Each number is 500 + 25 x the weight over the matrix's rms, rounded and kept within 0 to 999. Layers, rows and columns count from 0. Numbers have three digits each.

# layer 8 MLP up, 1024x256, rms 0.229, rows 642-855, columns 0-63
516483459496472520498500485442461466534513497490472541518452538461498554522491471524491437454511512531465521479527489524497442486492476498506469542508483532504448506514500501511479528522513476
540513497495509551510516578500465470479535494516507506543490507522493509485500468477528485514491497513479497505461478518458494495541474498539535507482459548544534495511516501469487500559474485
494505484498578477473457481495520494530526512499521475480514505508489502505498535458492521483521455502522499491456507471451510483523472498495509492492501518489511480481486487508511488492506509
484524474492515486512510492542504449506499472508499494469517499499499508514491520457504505480503498505492487481500529494481502501478470506531481505470474530482497452449501488528498479497509510
541517476487484448481495508500459503511513530524485482471534478463535484484470487534485571504488485516510495540476466510477523457491517497502431502553528518538524493509509546531531507506491492
484507493528537504524467474558489532476493531516495528474497504484526527486522483501480465458492510482501491491506517512479443497498504520482473497480535523563499495477493467491503523457480530
509501507480515506498496482463493496524481535503503475526506513479486490486532490463467484531478540531508512476499495455482491471468482495520468478508492524460491501507485527493513503515517526
482473516512506516506543502473514529501541521488503480531508518473470472457497474509529473475485527486456459494501457556499494511510514522511484462521461546518505456515486497460485526457458548
486476493471501466530515469498497526503499481493494514470532512494508485503522529495471515544525537442497488486486513533490531466492543512522505468532454517538494496516486506519497486478503502
461526518509460512482527512497468470456516511515574484541504462494515484503469484527510553538510528511506471525482521495496454482504529518460486492513460509491515528517471461505479497508459464
492475482503517519490479491500521514442492526500493463516525472486504515500500496464542562497470483525520516497485468505472518512493480518472515512510488513522486474486488490480489497493476530
466507484493482500479464480463494468557496496518496521488540528470480548482527513468468497490504519465521497485478499475523530517506485507493469505476508467519488509511514517476506548487515463
547514451542475505523543479472506486522530516518509496532517518458500525469555533500508496501511482515478518503496527493531474450493459497516485495492515557470494552483530517520496528531495481
500498516510503472529504524536492539476485546501494476511532491501495503497527481503488548487432514492490495508544481497497520483500518540505519495505503534484519492519473450512510484493485499
491517563513504507453482518537497475545530523496520477501515530475464474504530460510495491520481483488476518476476522484437459471476481516488513464509477472518520522496537520512482458480516486
530476469475535467521542511465531490478486525485535465535551511514456522528533494477483493500512495479533507522509506501501460521513482490465461525452461474436498507485505510476498487511512496
545506536531473481498516571503515486518468504519509467535471521541517483513461515479502504491489481468529492510491448506516500517502556500521528516470482471516511529508505461487520489483478484
491461529519511475455475506540438518514493482524429543510477473499505513510493523507551519490512466556480512510538483534488542474507487467533517567493518523493487530517503466503536535487505538
509456541489485504527501502510529492474520515519499519529500496439490542531510502522495542534521496502463512507498457460514482516515519489471516507505493503451503526512523486482501484489464503
509508493521514508483464509479499485527509493517484533535502535477462472532535497496500501529481514534515482502536532500467541478493514534520501488459509497528509515550486471512467483501514443
554488510480489515505504490501498476535485521520490506453484508481520465509518513470448496482525477493495499493486528522509513497511543500519460474511509492501475518522493521487472513520535476
540496562491485509471506525499473494468506496498476508523477531519507482458515495432435505454550500465512503507502531490520492512464489489567514504520510514516506457506473518464514508552463522
522502502568494501530457500485486549466536522511498515515490495506517485526481562438464495486499487488498458525497514527502512508497490521522472480486502513460496519499525491470449452497538503
492497485443490487486490512467481461510530493568489503500471492509494489497511471527521505522508535507510467490511439502493476514484535513514519499491483487515489530474526452492503496498478483
447503538458465538495532516506473448502505504518471500538550491517463466542473482532482486516515522550492499531537529496483506467525544514507474522526481484539485492478488487508520504512454493
536475517501485521494517475508565470479482521492514508531494498469496511523538514480518517467467502515528478494475494492494467496504520483506475474519508487474443538478439450484511515452527512
458497459550499490481506496474524545487528511480474489514518522508495497533550525529519466479544526471484479534535472513512512506491482488537546517455463542519526504490523465468523464472528503
482499427518504488443485480498440475499470491518517492542499500481549523471542498475528504481505470531498497511489489514499472501471525474528472498513524467541458467508469533480492467532515535
527541521514514507434472496543494535491516575522471482426537537517485478494512502517501514517422476478511531537487515520496505477464511453500530522501484509567503505559510469502490501528539475
487485514477508512511492532557507518485491519489550486499505474476558478466482498475471506502521485484521491528504513540491478472469483505491536491487461424491474524520497503512543464536470518
504510508482536388540512515513501448513497489519510466466527510509498530467527507484535516531492529431496527508507527497511506497511470493467516489493474473532546494497497495468528529506482478
464496531514490464484463484531563509473499526485521481508562462489490459473492517490548522522545552479509471462549518478527476504524459507483532481519468507504512492478535545511490509457495522
538487448487551465499505517490475490517448459483511501502515511459498525510521507482509497487508499487499494495519529541509473471448556455458480455468454493444495491518479527517476472509526494
486509509497520471490504492497475558548532550458518515473507485522486466501540484469477485498525501516528473492527476478532528482445439510506541467501468516493544500546486478496479573457464514
495450512549526531496486498562514483477548535520539504510471476572465491543508468484485546520518479502513532505532509504508499513529497469559487490489504498488556509468554523525546507460472453
525484502534545458481542546527462495480527473495480508516495538521463530500500492472513455550529482545517506496494496476504533457452524463476539481479521538489503508480520535479498504523469528
491489518491478504503512533540473492465491493540489488483547492497507498524484487469490532495513486523507493459476499557439529536504469538474499510543490538523511474443491527509500463484521539
480493503472476480507524556540509486451546537500461493526516457474510478473526473532481509464500528509540536487502472478560526497480459538462548456545516487486502517519496505478493522489470514
515528486495532483490512510521489523470480477445443508531500508532513512510460453521513523504477528462484513480514474519522465478493485471489475515527508519467517515475519470542476521513497537
508527534526478515505504479507511449497485499518468506497487487508518495509497511431485498486519504488500496527494456527517509489477543530504502497516427490513456468508486471470507451520520490
516497487519486472465502534462514504528552548510517444524512489510440474502517510468510532472478524476519492455513464525536520522562589489485493485465508503463487487556485484503507489527475487
474459501533519495525516507502522463507522459520507527489505498469502521482512465528470511500510482485486532502506491485511511537500473530489484496496470511485527553481465512463478480476455514
525494494485516511476501504471468509504476468502482471499513510534510482537499533523481503522513491533520479550512510534485474466496518501519487546452491484490499535442479489519507506509468476
496492499556498466483517477490473488498531552494508494497516521486510518526542472480506516525496521440501478514553512531479525518473507485496461467514497515503486481491530488480535509492506518
449511468529522508508509527538486496518477587486494521528501514534521480476498486497504519539490473494522537537492529481516458497532473513496490474472504449533572490521502505502453463503490467
462511501503510533509493551484529444541503521517496470508478511506439485502484466439493500512456561507525493528523512521487503504488498469500457504487489505529478518509510463501481488512502493
528535471486520469524483513465480536513498537535527490457512475495481521456540488480497488496550486527518528547498476545473500501510532475481503501489510478519455521509514476510564500441470497
466484521458495543506468519467481522514492490516503520558493495480516467499509484463493489460507499495538484459528495482545493496519478482465488526527495520509491463513456472486502531509548500
537522494520491541493463494520501493445501506555545543456504545450515503498516482453504514479473542486525507477499493530460431468511489507484505478493512520513474494447497473480502453541519538
484467475536427495503549516498423488498508523465492508479488506505510494530519558497505497501514501501504522517527503495471457508529511495536534554506491505525547491511550500527498474505522496
491505519502524455514497495515489503511494479496464514529489531479473519506468499504503467491518524500490532516487469539527493513458530481538505435495471479514543550511497547528455519546518466
514514499476475459510496512531506527482473483449496554526508524475509473458462465488493515530477515495478507478468517495504463500493521501577442470511428508496479497531508484502530485464470499
480510461539492473507452506529518513472593486535490508543471476481506507480487499510502505489539502476455544484481504516513470478526468481538556491544488469471520492509461453472503491523473508
488467447476501536548482504443496540502504473468483509500509466511447484477492495522513506496539551472486523484486455473487496482496536534534488531511463464488482491505514512523526546540492509
481498524496564489496485485492483491438480472532465501532539494493521468468486478489479522475481518487469506470486544502484531537482489494505495523507470489493497532521509478506521452442516514
473519501500494501503534515524474503553496489485538473526518476476521540494496525479521521446525546529528478522489502521534499422531502512507503439506534478495477569491503532482539520458436516
482499529489482544523475495493465523496524489520493478469486480515529531492489441534549489520555485501488480458480500546514539527535440513492459551527528497501478500471509478497514460523551511
461473484520509484513480486497490474440480482537480447530495523540520497510502455466533505537440517493517487486523513480500481480529489482496505523475501452506504531513507507493495439473488490
489473482499526505545484565514502459494552522492489489504508492557502441520523507492498516488495478473515506550518507493502504532513519466482474511503476470523519543487491473505480467510480531
459483454558496480500497488501484468492523473464465483479475506506528508480557505507522501479482503541499499442491461515505500462504514476504448517485492519500523481512488531518453492486463475
513500489506527459530564544534463533513532504439535505502502504557512500499511491497518533527527520471485562505555500493481471423515477467527495566497464535526494512502452523536475473476495487
525463449502523542533522514518479531531493514508506452483493511521525483525527522503461489440524528479560490516493512464511511478520480483517516505493485494470493552517512530510459472543492467
535450510547477472521505520538492484516505517483560484510522504502503480533555501517497518533484567463492509543489495528520505527495493454502453550502507496533468515459521508471493540505480504
494508509505458481498461482496453527470527473518475502519495488451521497513528509467502494503515476522495501507515508551481520494549469464453498491502513499498484502506503534482497495490467492
456500503544524504537485526524494478537512546503488530505511507512508473456487532531524518481461520510493503487443512493508459515511507574471506474552478489520517525524517504460530461511513557
488501465504471479550524507530475448518523470520445510480430506524538423512525499503484452479542551548479500495522533511526509517491462513490491500495508513498473543537521490518484500492496573
498554474543500510445511472520465471495529465462474525486482516473493495487492515493475523473502492496483503485550473519502512473502489494450549488485488497497547501507532474478530488452484484
498509520524464469514524490536475494509468562480502497544488488515490508517516508468514511442527502489534513494479520521523465477465498494460447493547506515475519512527512495487508527466506500
458497552488533451515479432543529472459514493506497491499482543535468515494536486510488529465504501498510555528494511479521527497494521484501518477485503493469470478489497509508495474531484504
501515510516480501488450505445509454511486501472499546482459499516481502496556530531527480518492494484518479510475532544481496498479511522527487530517512495490487481484514469503503506489475470
497516499457491437516524434542471541515483492496496539472493492509507475510542466453533515486495529516498507515496476493492476482499476483482519529518481479526526482490479486476482516496468529
518535518491518511506532533572489518534518498495502524536533505532485510530495522523477473490482517510499502525498497487485543536553445483538501451518496515523524553511506543524532532505534503
495510535479482518496514515545502516495514498487490496454500485483464503488533507524508523508509548502452514532520490514507489519501534461496475526513519507468521499478508539502453497517476557
512507443525505498559516516519478489524456515522514538477559510465511481500500524504527551480524533519514527490495517473504520541462525486561503451503468443508539482487509539449485498475504514
499498518520533502521474500528457452515509487524491502493482504484488511460482485507482500510505516471480540496534528509482510494481495516547482523518505492480499511522497537473500499492509456
463496516465510500515544518469461485493549491505503493499486503550496484499478494473423453498518528557484503516494513482562505488499502466527502541448494493523545484518431491485488514522517502
535448473522497488472494535502501517553503512488498464485488511488441519545487498454529502451506544528483513487461510537536475506513508510489521522527524503527486491486498495517502485516511490
561461480490525510451502507492481477492455515481460481529506523493497501512552494489499483486440483522493500475498501481458499429481478452532511493534481529514480455486488488478503488490535488
507517506526490475511499468511493494504518533482501485517463510508464491513475500506487480476486520509528488480525475462512496557495449475519480473496500499463503494482498476499524465492486472
478498521500487494546515393463486506530511505518492462546500479484492488439525474502504511462509504525499450512507501542469481532500516478487522512498505516479525495501467493456539539471453477
527481479484530426501509476495492518480481504507475509526485483495521477485535516508481497486458495544487480519474499507499499524508523493523504536520465506482501524489513494467463473527509508
500527470495500475467505503512463467522490538467501495454511490535507477457531478496470518526491525509511464538493459526534523512479549504511526492464480502518497515516465485481487514493507529
542501530518484466446508495530452507481494496512460504464479503521499512496463480566481507491493489479521512545470463506509530479475470435465551503506546487550501532493510521521464507519464491
533501498514526483476505543508452505504514497506463520517516461487486482535497481506530520521526521486501456499526547535478523525497451493526491547500485505490460503461514541513505495517516476
464470502500511477545519542488544486436523516488517490501469471515504532492494527505508521515481466486459500497512490485486512465524488493508525517479467500523465509542498489494543490482513516
529510436500483497481514504487489433504491508460485517483484433490534490477520495494549474494473503452543482464488482507518506472544486521436518496522498462492474502441542508459491535496451486
528529466457505476543471490486533476468485521484431500497465479485477518481529489492512477521492514472533527489522477481529463489498510468526464501503457470502490497478500534487504489517505512
472495489533522476530499515486495554500477517495486489513527520514519480542494485474502533492507476454517463468495516513487501518523538499435477481502492500499495488499467495492505468491514494
514523497495521518541490525479462459532536470523521470532492475442481490490513498447519502505500479496499496496519495514501484494474497518548485516529496518458431501515499468467456495474504489
498475469486544511521486466520522509525477548508518528479530484537482476488494481499544432531468489516509526536490538513464475471522469507483521509511505482497555493479432512495496498462483484
530536504494539482525520468519533480491481494529510491450473528541481567486459501494495484485532498502499525469538512499448502522526500483514451494513492501492493466491532526485485537548477527
508494497475477468467505466530518511489512447501524550480492512504495472522483492536531505459499470522483507506494473512490547509457511493489519519484483492501448514478503516478530468493486514
466519538471497508503506454497498476523526570483526508511470512488499521480519509454484510537522542472553505517490538514488503484517525444498456513508518501511510519451461506512497538509482505
507526504502484425444456504492509515510514519543516498487532491477490508465493488497499476502486503500488489499495533504485518470503521515457457499517465473493486518497495521477512524435473523
503490518523556520475466517484480458513526489495517481515489491493483515495482493476459493512484499487502532448489481509521501477496516484549498517523497466481476522493492524443468510524526512
534498464476506517488510520487504502508500534530489493471505495483472509515498444496492493479520491519505554515475470452502534469476500490511518545517512481522522507467505529480481434534535469
488479507575521519516518480497490513507536525543556521503531511502482470475487559469493545492494525529499474506498525524574476517477510504514534544477502527483440513504487483474456488517472445
481455517522498463540469513501542510514479527507508516525501537560532514515538517495560522492505488517500550509451516515474503448491451496452499481484535462511460469520507465509469490495502493
486530519474475525518448512504526489520521465525490495481487446510517528552517515520531507480486573500514527492505484467480482504469490469500480501476537533526490520504495513521505541510462533
449513503462524515504549487540473546517440473485436542523502507508514443469495483465471539531523530477535526523484551550527468462489464518476468477472471459510549555493500527527520473518501503
476507527481506445528511523513469548480496502521496492508455509488541451498524500493483457530474502492477516462528497511518507472498532494466495534513477465485493486471469523479503506446497514
480475499520452527476492553492434520501534516527505477472555494483500504525498468467485493472492493511451473502473438508518506472473516484483528556514524500499514515494532513528496493554524499
511522513512506480484472518456469478493453518489526505514497528508501490509483509496543484519494532461523499487504538511514487479432444529455486522455497546524467474478541510502524521515514496
494499504544485492514507512516470529505506469473486472524516445517509498503559546492510481515499506488504530485491534453493495491519514482556503503473483472477486441510507526518483487507498496
511500501490528512504521463509471486473540491563475503486502521515484504507504531513514470532463519542512528482465532500466524507485483550552484497504450523450492525454500523479484485484508465
504455542488460451449480525468530506502502408530511479459505489491480488514470505459554555487498519531491481539523489526544528498484524517538539522498484552486458535515544473493467509479477508
455479443538492550499529510529482509496544481484491483472481467446504500488516462524462487515519484509522539503476493505506493453506491499504500524546512537512492480493512513515536496496514477
450439503492501512517490490524506459470537494514471518520494500517478522476477452504509487544522530515472473472501510541516525542508497511494498475523491491491496526475498487519474529523464531
530464469497511496439482463462504471492507502535527497499510506513530473493516525527515535483501512500512525506517495527520492492533456518520482472496531526534526488451535510492461508500512477
483485522547528509475487570505485499520482487475537484460520472565497483446527501504520496484527514512515500492464499526486558498475491476491491565534530480511536495483513505481487497502456495
490476514530472518543474505536480482517457545484448461496490497486511557529519453497540491468479513483525491536501471505507462530502450504491516522519509484500469498477501507503459490460444581
465467501538484532536489518486496494476553461498526515476507481503504477519506522546491494488528506512495495533516509515478491479516493532509503546513469504461539510496517540438489520524491489
506512493489461508460528518483513519540506494486446500472486492483476483452531502507532460461491543507491469485448518520475498497496514451553534561536508501472491500519513510509527520470443410
533492468505511504499512455457508449524497502492477507472517495501498520481528479524502519495530535503467562521472513497434529460487495509518477496480520453461513483496548517529533527519517516
507457522504541508494455490492481507520490483550502520486514473481522523505499465526492545475492511536478494492505505516508503486485531475512486524466533495468469490496492446489481496491457458
474506461476503502502539518510442501447486510456474500482499462509550508490504541455509526493474538560467518558443470520520498501504501446483525465493495519492486504508476479489487478504485515
485471507495504546529498451520487477534516518517497483482464487489509465472477531499459508445490516557474526504462512483485459552513438491465495536526448523520484496502521489511517457497435497
534504478521515454501479495503514510498549531536539459558507508475516503483500517486496462484444486482517491551468502520444491484474509492559528549476463541526511515540525535508483492480457529
461549495501456486524483522531503480485510505490504475484501544498466498496489492517535534505467508518435528437490528519532534484507493465529511460511517494492478492478527498514460483482532514
501507504542508540455518517518504482505488510478492485486503485496538488452529501513482497498496539485492517485494506535473490463508482507482516489539521499493537427487504544485484495545505503
477471493485502522456567491512508476504519489491461541491477482515508510463498514479522528469476524473504494499489495507498499487444547533476516500470491492493489528511502477462493474503479487
474518497495534477557475517529522482477478483522491516562485488486511476524500486488511505502514523441518536521460520520493518507451499519514517481519497533483518508456541508537541524504480522
514501517495487510497492494533508420503560527494466484529512507537536521516519460505529489509510492509527495470488520461512507538495481513500562527513497526511551470544505532506462475512460527
489508473512471504480460513465461496546503471512484495517475510526518494459513531524492543527498465527505515498513491485458559528500489510517482506547493540467521538450532503522510525510470457
503488514509512506480501536521477518511526520500534469508472467497412485565502505521496479523518510481429513513475516465493562538501506523494501530528504504503517514487534494514503508510496543
505480468477490524501512529493544486468508527548510483518512463489534492489486509476566517485548507527524516498517482493501468468512508491467511515501482500463471500499515471504456532489501467
479473489534498471463511496523478472496512547494519462457492502514461499475488498497510495525528488495505497488477508521491503519508478499538471491492479510551479531494520508438481493499508474
500512512519556488536477505507459473546509511506487435523522481517515503504499519466491484502501536494496466488521504505510451517456555490508505475519474502530576476479494484575482487509504458
502511465473518473473490561466483508520508456492494473496483460519483495498492495493502497462549493503574492458513469494461561536516485511483456471477494477493529535513499553507539525518494437
469512503504453500479529543507514506474488474525497451496480477509461498531539497517520505455462533507493529499507510516523506495460464476465488485523489522481498508496538510515466483487526490
515492482550516445496463508509526518484494484509512452526531472456530511516512540512456520462558491504540493531503488472516456491498490494504481484521507529564508467485506479531477507513529500
485479527457541504502504489524436457516463516495544522515522491504460491487486499516469500482538515526495475497494563525483483466524526516491486490511522486520533510473496496477483503494517490
520524468522525521476451511487441499529496521510487486482485504473510491509470511481534518519471563499512500493498505475490473454530500495500482490532458504501504493478500507480505538501498509
513499491535493495503528503527496478501506534492538542509469491506483486491485487442501484505498485499520481457489471511462490477506466439457510548536518480498506517530546497512433493520480493
511475495487546443479473506533460547511518504480519520508523510503471496474488465482511506462508500496515493495511504484558485541497470513493506491504503490488521529459464509501517485506459502
511522507540490510499521538524543534503461513502488472490523525481528487498503506499486483505485493462539489493493535538526429481488492485469453497506466503464528537486513541503495468525518535
537514512524521429451483535537527499497517531480509497519493522518499525457494478503513483534447485478497509501504471483520507478519507478490511495551444492476499522494529524474492496460476520
502469469507464500513512500480475498511524502484466553468523501502494506522496506499524498525502486483502469493499485493479510506533476476480502475512500493523521508487488526442498515477491514
495507531523487477480462457542523526492529474520540539508458490503536532465477480491514527506517489536470514488506492539497500482477492487486497479509507478476464472518506482508471503521506500
479474488501504504464477484524488511497492518473484483524502530442522509503538523495545496498510476489474495497499486493519437461463507479445505496521487522462511512499511511487510499467489492
467496472500524470530496532516507503470497486523462530456505488476543518501490466511527474507477529538532501473543508486528468501507510496479549494499444456472508506478486505476523455485524522
485464474480509513533534506497516503501496489512486522532486482507480468513475500496483471502533511523489477484508536490516542510508476511435460507469490510435504473503509513489517483547498516
506494490547490526531478513512544453515487463494515511498506516485476516442554538524479425495555505517515502514503543467524512494503523517520494507524487480459512472509515456452497495461520550
484472518515526486513501497536474514516497510528482516500505488503516491504502516533506523512496496516500534522512503515477479485448496466501515556504518497498508496474506521489547508468480505
490487547491527512472511496475425550503493483439488503502526548500490490525502483460479514524540492508482498504491499483511491563502494480481502538522503512468517541535511568465482505543453482
501488477444475451491533440501463525463511488509449541524521510543496530465494503505486524515528483520506530486488495514458446532497531488460498488474447477504546530485534523500543469487525492
493546493521546529467519514517505509488499495545528435491545491523511477473499468475469504500465502484487509528546503504535499474496503517508513453486511475501578457511452497502488473498493514
502493498511505524484495535460464509531482522459510550514497486488506502474501500517557498485462468475499467488473474486502511515554499493499491541534553513465515517476477510484530535466487491
515476505496502477484497489513490477455473505472503490507485477504491504501568512503495523446560498473463537499497499487542490532440505535518455516552485466540475469495514473448550498457499547
482511515547495506486531513537477488490500568520498495536492498478466499504504492524532498516574495469480489495475466482509438481477511523475462525468502547487508503473487520459516499500555575
549515496498508480432519494475468460507529503481534498499495505495469545508480479491537534518544504495533499528524514516498481492520506499512526494474522482509496441483490486524451474553479476
489469520513508483498458464516471523476497488482513538532470473500491508463509521504479500488515508515494461439449516493548514483521511494475516506535511496561510486473513467498519508481519487
548502448468463482494547498446497497486514466503492511479490502466519499475478502520447496465561526527500506464505493496478535468470502461480473518491443506466505491506485494509537451488481509
475529506528483468507465458518511504513499502517496493444554488537524481449464525502469496484532522502525503508473479506554481506503488528497523494489442473479471517483517494512478469485544489
491488470495504506496506512555487450527500471513533531483447519518504494473536509525498527516488514508485531506503495504455485500457522506492478506485476538491542521475530500506516521470491485
511512504500509486480515524530493492480523511526465513522447555496502493556486512507524514459442547459468528495518488481471473518514493502514547522483535504487509512503490516457452486537545504
509483455509518495521524527462490503495477564512542511502534471492521487489473511491499528434484470520508551497467508536486495464519483515489490496518510504510504509528508473456500517477501484
486518485537487517481501516479481467440517528525501540500445460494540476504471485452496480470500515496471468523494491529495535463465467515468520486517554523502475533513499509513506484513481469
498514521506485485527534508521482454454503534519461493504527519532485528526518528487527479507469566518522493518524478474518525466502539554501496481507530498521516475493505488499489513479503502
524458466474511530480524516488525497531524507519490495537511514539489519523541467451546503536465475523468491481531488528485477496517460478450469532501530523517469491497535497539488519472502543
448502552521427480479517464508494501496460503480465474493481501524499518494505503511494514502543522511485526517501546547503498463493516474520535519492513474550497479492501514469549554473457467
458509492519486514505525547493453439516499525490483480501472511519468492485490507456526537472558515505515499493530475502529488500496482478474509513506463489520504487500522505487511520499474533
482509535495495489523561477550493507484507491479533456539444491509475528521508503523449551509530512483519495462495517514495492529474526513493479484498477518446515512496454495505496474526545546
507524513533464504477445534463511522534500508490500479492479475499485491449509477472478457513510500440502491521490523504535492551512497553495478491505500509547513541490468521499486465510486479
479519480521535476464517557474473508497522483469478505535532520534469481494523520542480517490498524467512524496472532480512500533513490500510489480446426505501496512488474471492527534518499533
501496504532491509480579534503518489539501510549473497503536531545523512507481521512505467512500494486537472475475516455490572507513494529495483557506460542493521487517457490499494486471505541
513522503481530535521478541525470469492500498516514482554453498466519528509515470502517482469500481480481508466528515505537505514516436459476517463544512479515534482478473506463490496448471485
471414486481468511459490502491500473518510468509474513462501532482511522488475490539482504461518468489490528512487531527523476499551455483515481484460490544476533485470524515513535538465506490
479534498507518492491449469476505519524450515524480503521521519518534520517476516505484534492465495464505461496464526466510515449471502475492483552536532500532525522521531537504467445477486513
512509512482513508480491540473557493487520498502511488510485505480493536507492454458499508513507506481476455493495464493512506503454517463503504480535497530494474474481526485488464505491483490
494525488532527484510498479550513478529488523532529535499504477485504481477497492487505538531528488505512504498535533463492521539494492477509477512468458535513470504500496533512499494515518523
560522495484484490507475475531512511515503537518504474497480497468486496532519490500549514519503558469516489482472498502514488504504523480519442477473536538494450474467505511503527455516490523
480525476505500485516558480442503517492493498509426535464512522538522453500554474472512464519519558508494492505497540498493459458482465504516514503512505526515483519480508478464480473534468492
500493455532478452479535509513449498536531495431550508508498508533495532478522501484481504506501519519495476514450542442535521534519511493477470486505501519507476485520480491519552451500502527
482538498469475505487542531487506515459528488487539509532498547479518528517531495467467481482530505499485488489478516497486511526540492444510522558487457487518470488502474520496522541490522508
521466498488539512471541511490498533493526499499485480515502508509496465506507551500519487501482500470516524500504451501507479497507445492491485500535498543489529513473478491520491478530488464
522488470523482485522532487500521451530519476494552506494502510509478488482493482513505477488518540496452459494447506507479501511482488509524481477512516481539507511475461476504541501488547454
514486507561489510502518561495542448522508480538529535517498522513446508472500491501501531487518496516547500538507518509525479532497538485499550524494439489534499486551506514514517472516494500
499516519510554519466469522489495475481520523521490508533485482545538506511551512468498488488498519521513538519506476479462503484495501514471553505478466460472508459495493469519488486480509463
519551467527513515491500547497513486521456549542529468496470513496511478537497494488559502511525523468493485493473546488518527494485469481524494522493503513527426540526509487489494502515484517
532469447491501505507506518468500476485517484493489507496488497535503485523508523537487493551533496480526537467493501547511508458531479508476493506493483509517505532495521546478497464517491555
514485518532467537506461499497473474507529541489461520492497441473466502516535522481509484565509520512509515519494479480525499485515506462494487477492532467499533477471515500505488463447448481
496497499530461508518514490507468526550521515537468516504523465513496495490479493502455484449488517490488479501519498511503513527490519499512468503482467508518511518524467471505469450498510538
516505469496516508541524485511505473503541489499449491516497500460519500490518465521505478496495485535464532510496475530524479480534505475489559478524499489534533505480510539503534548491489486
519483486511480444529482541498505531522489460520464510487492531490491515479489527519505495488463466513462507516503461527499516496503470499531507484509519498461494531521465474500506472508515457
521478522529511523514512489519480527481516520511488506481475488537502506475495483482486476467458513469449491522441478473468488498459509494507508501511473512519515509470499560487491472527440517
515457502502465499531531515509465490533487485490522493543441501489493476495545477498501483509478546498497518502463493521529505497485509489483501496521480490501503486496489477471489489490481537
495536496500452489548489488501512483501473542478531508493478495493500513541521448525493534483508458508538526453491494491502520492483517498488477506512473519560466488429486501464462508495517544
524530511496516415473511485495456521488546491508482534562486492512501494499490475521474523524539504532513533470505500544513512490467506538481503455484487500514523481512487441475484514453486575
469463485502478479504515460518489490510495494486512518513524488500503488489534541475527466498482533525548510489466502559541512487490492497531539451531453547511498480556509487513484509491495476
503515528476532457507509518508514509545486481478496508479532505517517517498512514513505489497482467491474510489509465494506486496450481483491532502527513466439483435479508480539492483494470480
555505505510534485483557494494503485516498512467523446531454488447474486528514488515509528499497502552494525493489531531523454463529536503537496498498489481495545470479506522517519515523528512
533517496524517532501467458492540527487477483520485493490488493514471480514520511507535493493509518493459529500526471566509514479511517480505491532496514499545492507529499501527487498452529499
500488507512483478506492486502520482472520541470509511540537474504503477504488521469519473538514470488475496475517467452459489471525485547495513504559519547483476516488473496446485494472467555
470525475532463523566497495472510497513482526499527527490514491515500480485493481462528505480437498511519497498537514522501457483520484508503493498498494512494485523483535503487491455487469497
495515511474461483499485545546479523536513512503489534489522490498490527530472451492509510485490488513492506467531524521537510472483485509538521544540477507468473485517519481502529486496504541
511470474518533523494439512467490464493505494517480492506530561491483514491517497476509518462476533506523542527516512487548528507522531518520498520508470505476493509467520508488481476429538495
505560486530517484454516514518503453498504498512488484464510498520505466465509525504479516485467480509501491494549501472546486466516520505488480496512501541490481527523525486514467445483527530
499486523504478533484495488472479499501478526483498489535526514522511502553489485496522483508539467499528507499573455467495486505507547466517472505505530480508487531493530503513504483467494461
445540505471497539501474487546468511520511502537486485501522445514491473503523492507506494450510506472539520482493505518468490562565543549506525517539484515494477492499474538530471537490513539
493454500480500473495517462478481453468515514493486481499459465498553468506483495482503508536516523495537483522490474514489479478504507507525526454521471503488497458452499501508490551529494487
503493462452524498537524462525510475561514493505506461457504500523457515415514506528503536466565494541461469534467456547471483490544481477490472485508588471443460515534480499464472500534460523
489479502526536526544523504491486468487535523528503494529506502500532533484557494488499503465483494503505468453461526520518533537510470488500538496525499455540508514561494503485480494517506472
524514497492512485498503486463465546510506481518470516493528496518526523551517509451451461496479559485504530489474507529515505476521495483554515479469516505551496547506556488480522470472488522
560497440524501504527487544509542498494529536477432507512471518507560507498485499533495490494501505482508517483485479487489506486517487485501474499492470493485442517425514431468540492469470515
453497504518512455490495494489492511490520506510511516493526500495498499501551497471509498448492442507474473479503511524499495504486502474528503487501456497543418502480509416535500474486524532
495496524508486442515554462542492487505535519493525525514497517515500448446489495528513523487506536494474492462539522484497539481497522478531509471491494509492504526524550528503520483470483492
508530484489508417511504573479549495504509519517480516487498490535523496472495548483526455501518468492513528504469440532463494523493481471474467475506500525480493461506456493470498534483468507
502513552537461460486541487482504504455520498528498502491525498472514531506499516504490469506480598561483490532465507483510476496496506492482457505502509495462517511488514487462506499497491523
520509492507539465477488516500498523518483461520553505503466498486534541479478532531491510513529488512472541512463546478522476540515505487495517538453537569515509489529458454536465477562445554
530488533423524482506479521529497482511533531462466526526493476506474483491500496525476499504472468470495520498499540486507509480536524459487500457493482509499523504458492488494479464458520493
480552490511517513506490498527499538493563512496500487522507526529498505491556489490530503471529503499494520500497504531519491455529494536523495502489498490523543508500534482484515488519476490
491518483502478515501499493515478519536567507499504503497476519479506489506479488476513519522525531494492519494494517490501529506519534487516532522539487524493508487501521466512472504495516490
473457510486512469516491517497488504507508502491441482471521477415502506440509501530470508498530444497470507481489537519526489525503508499501488507496477483493487511479510502496490456477514494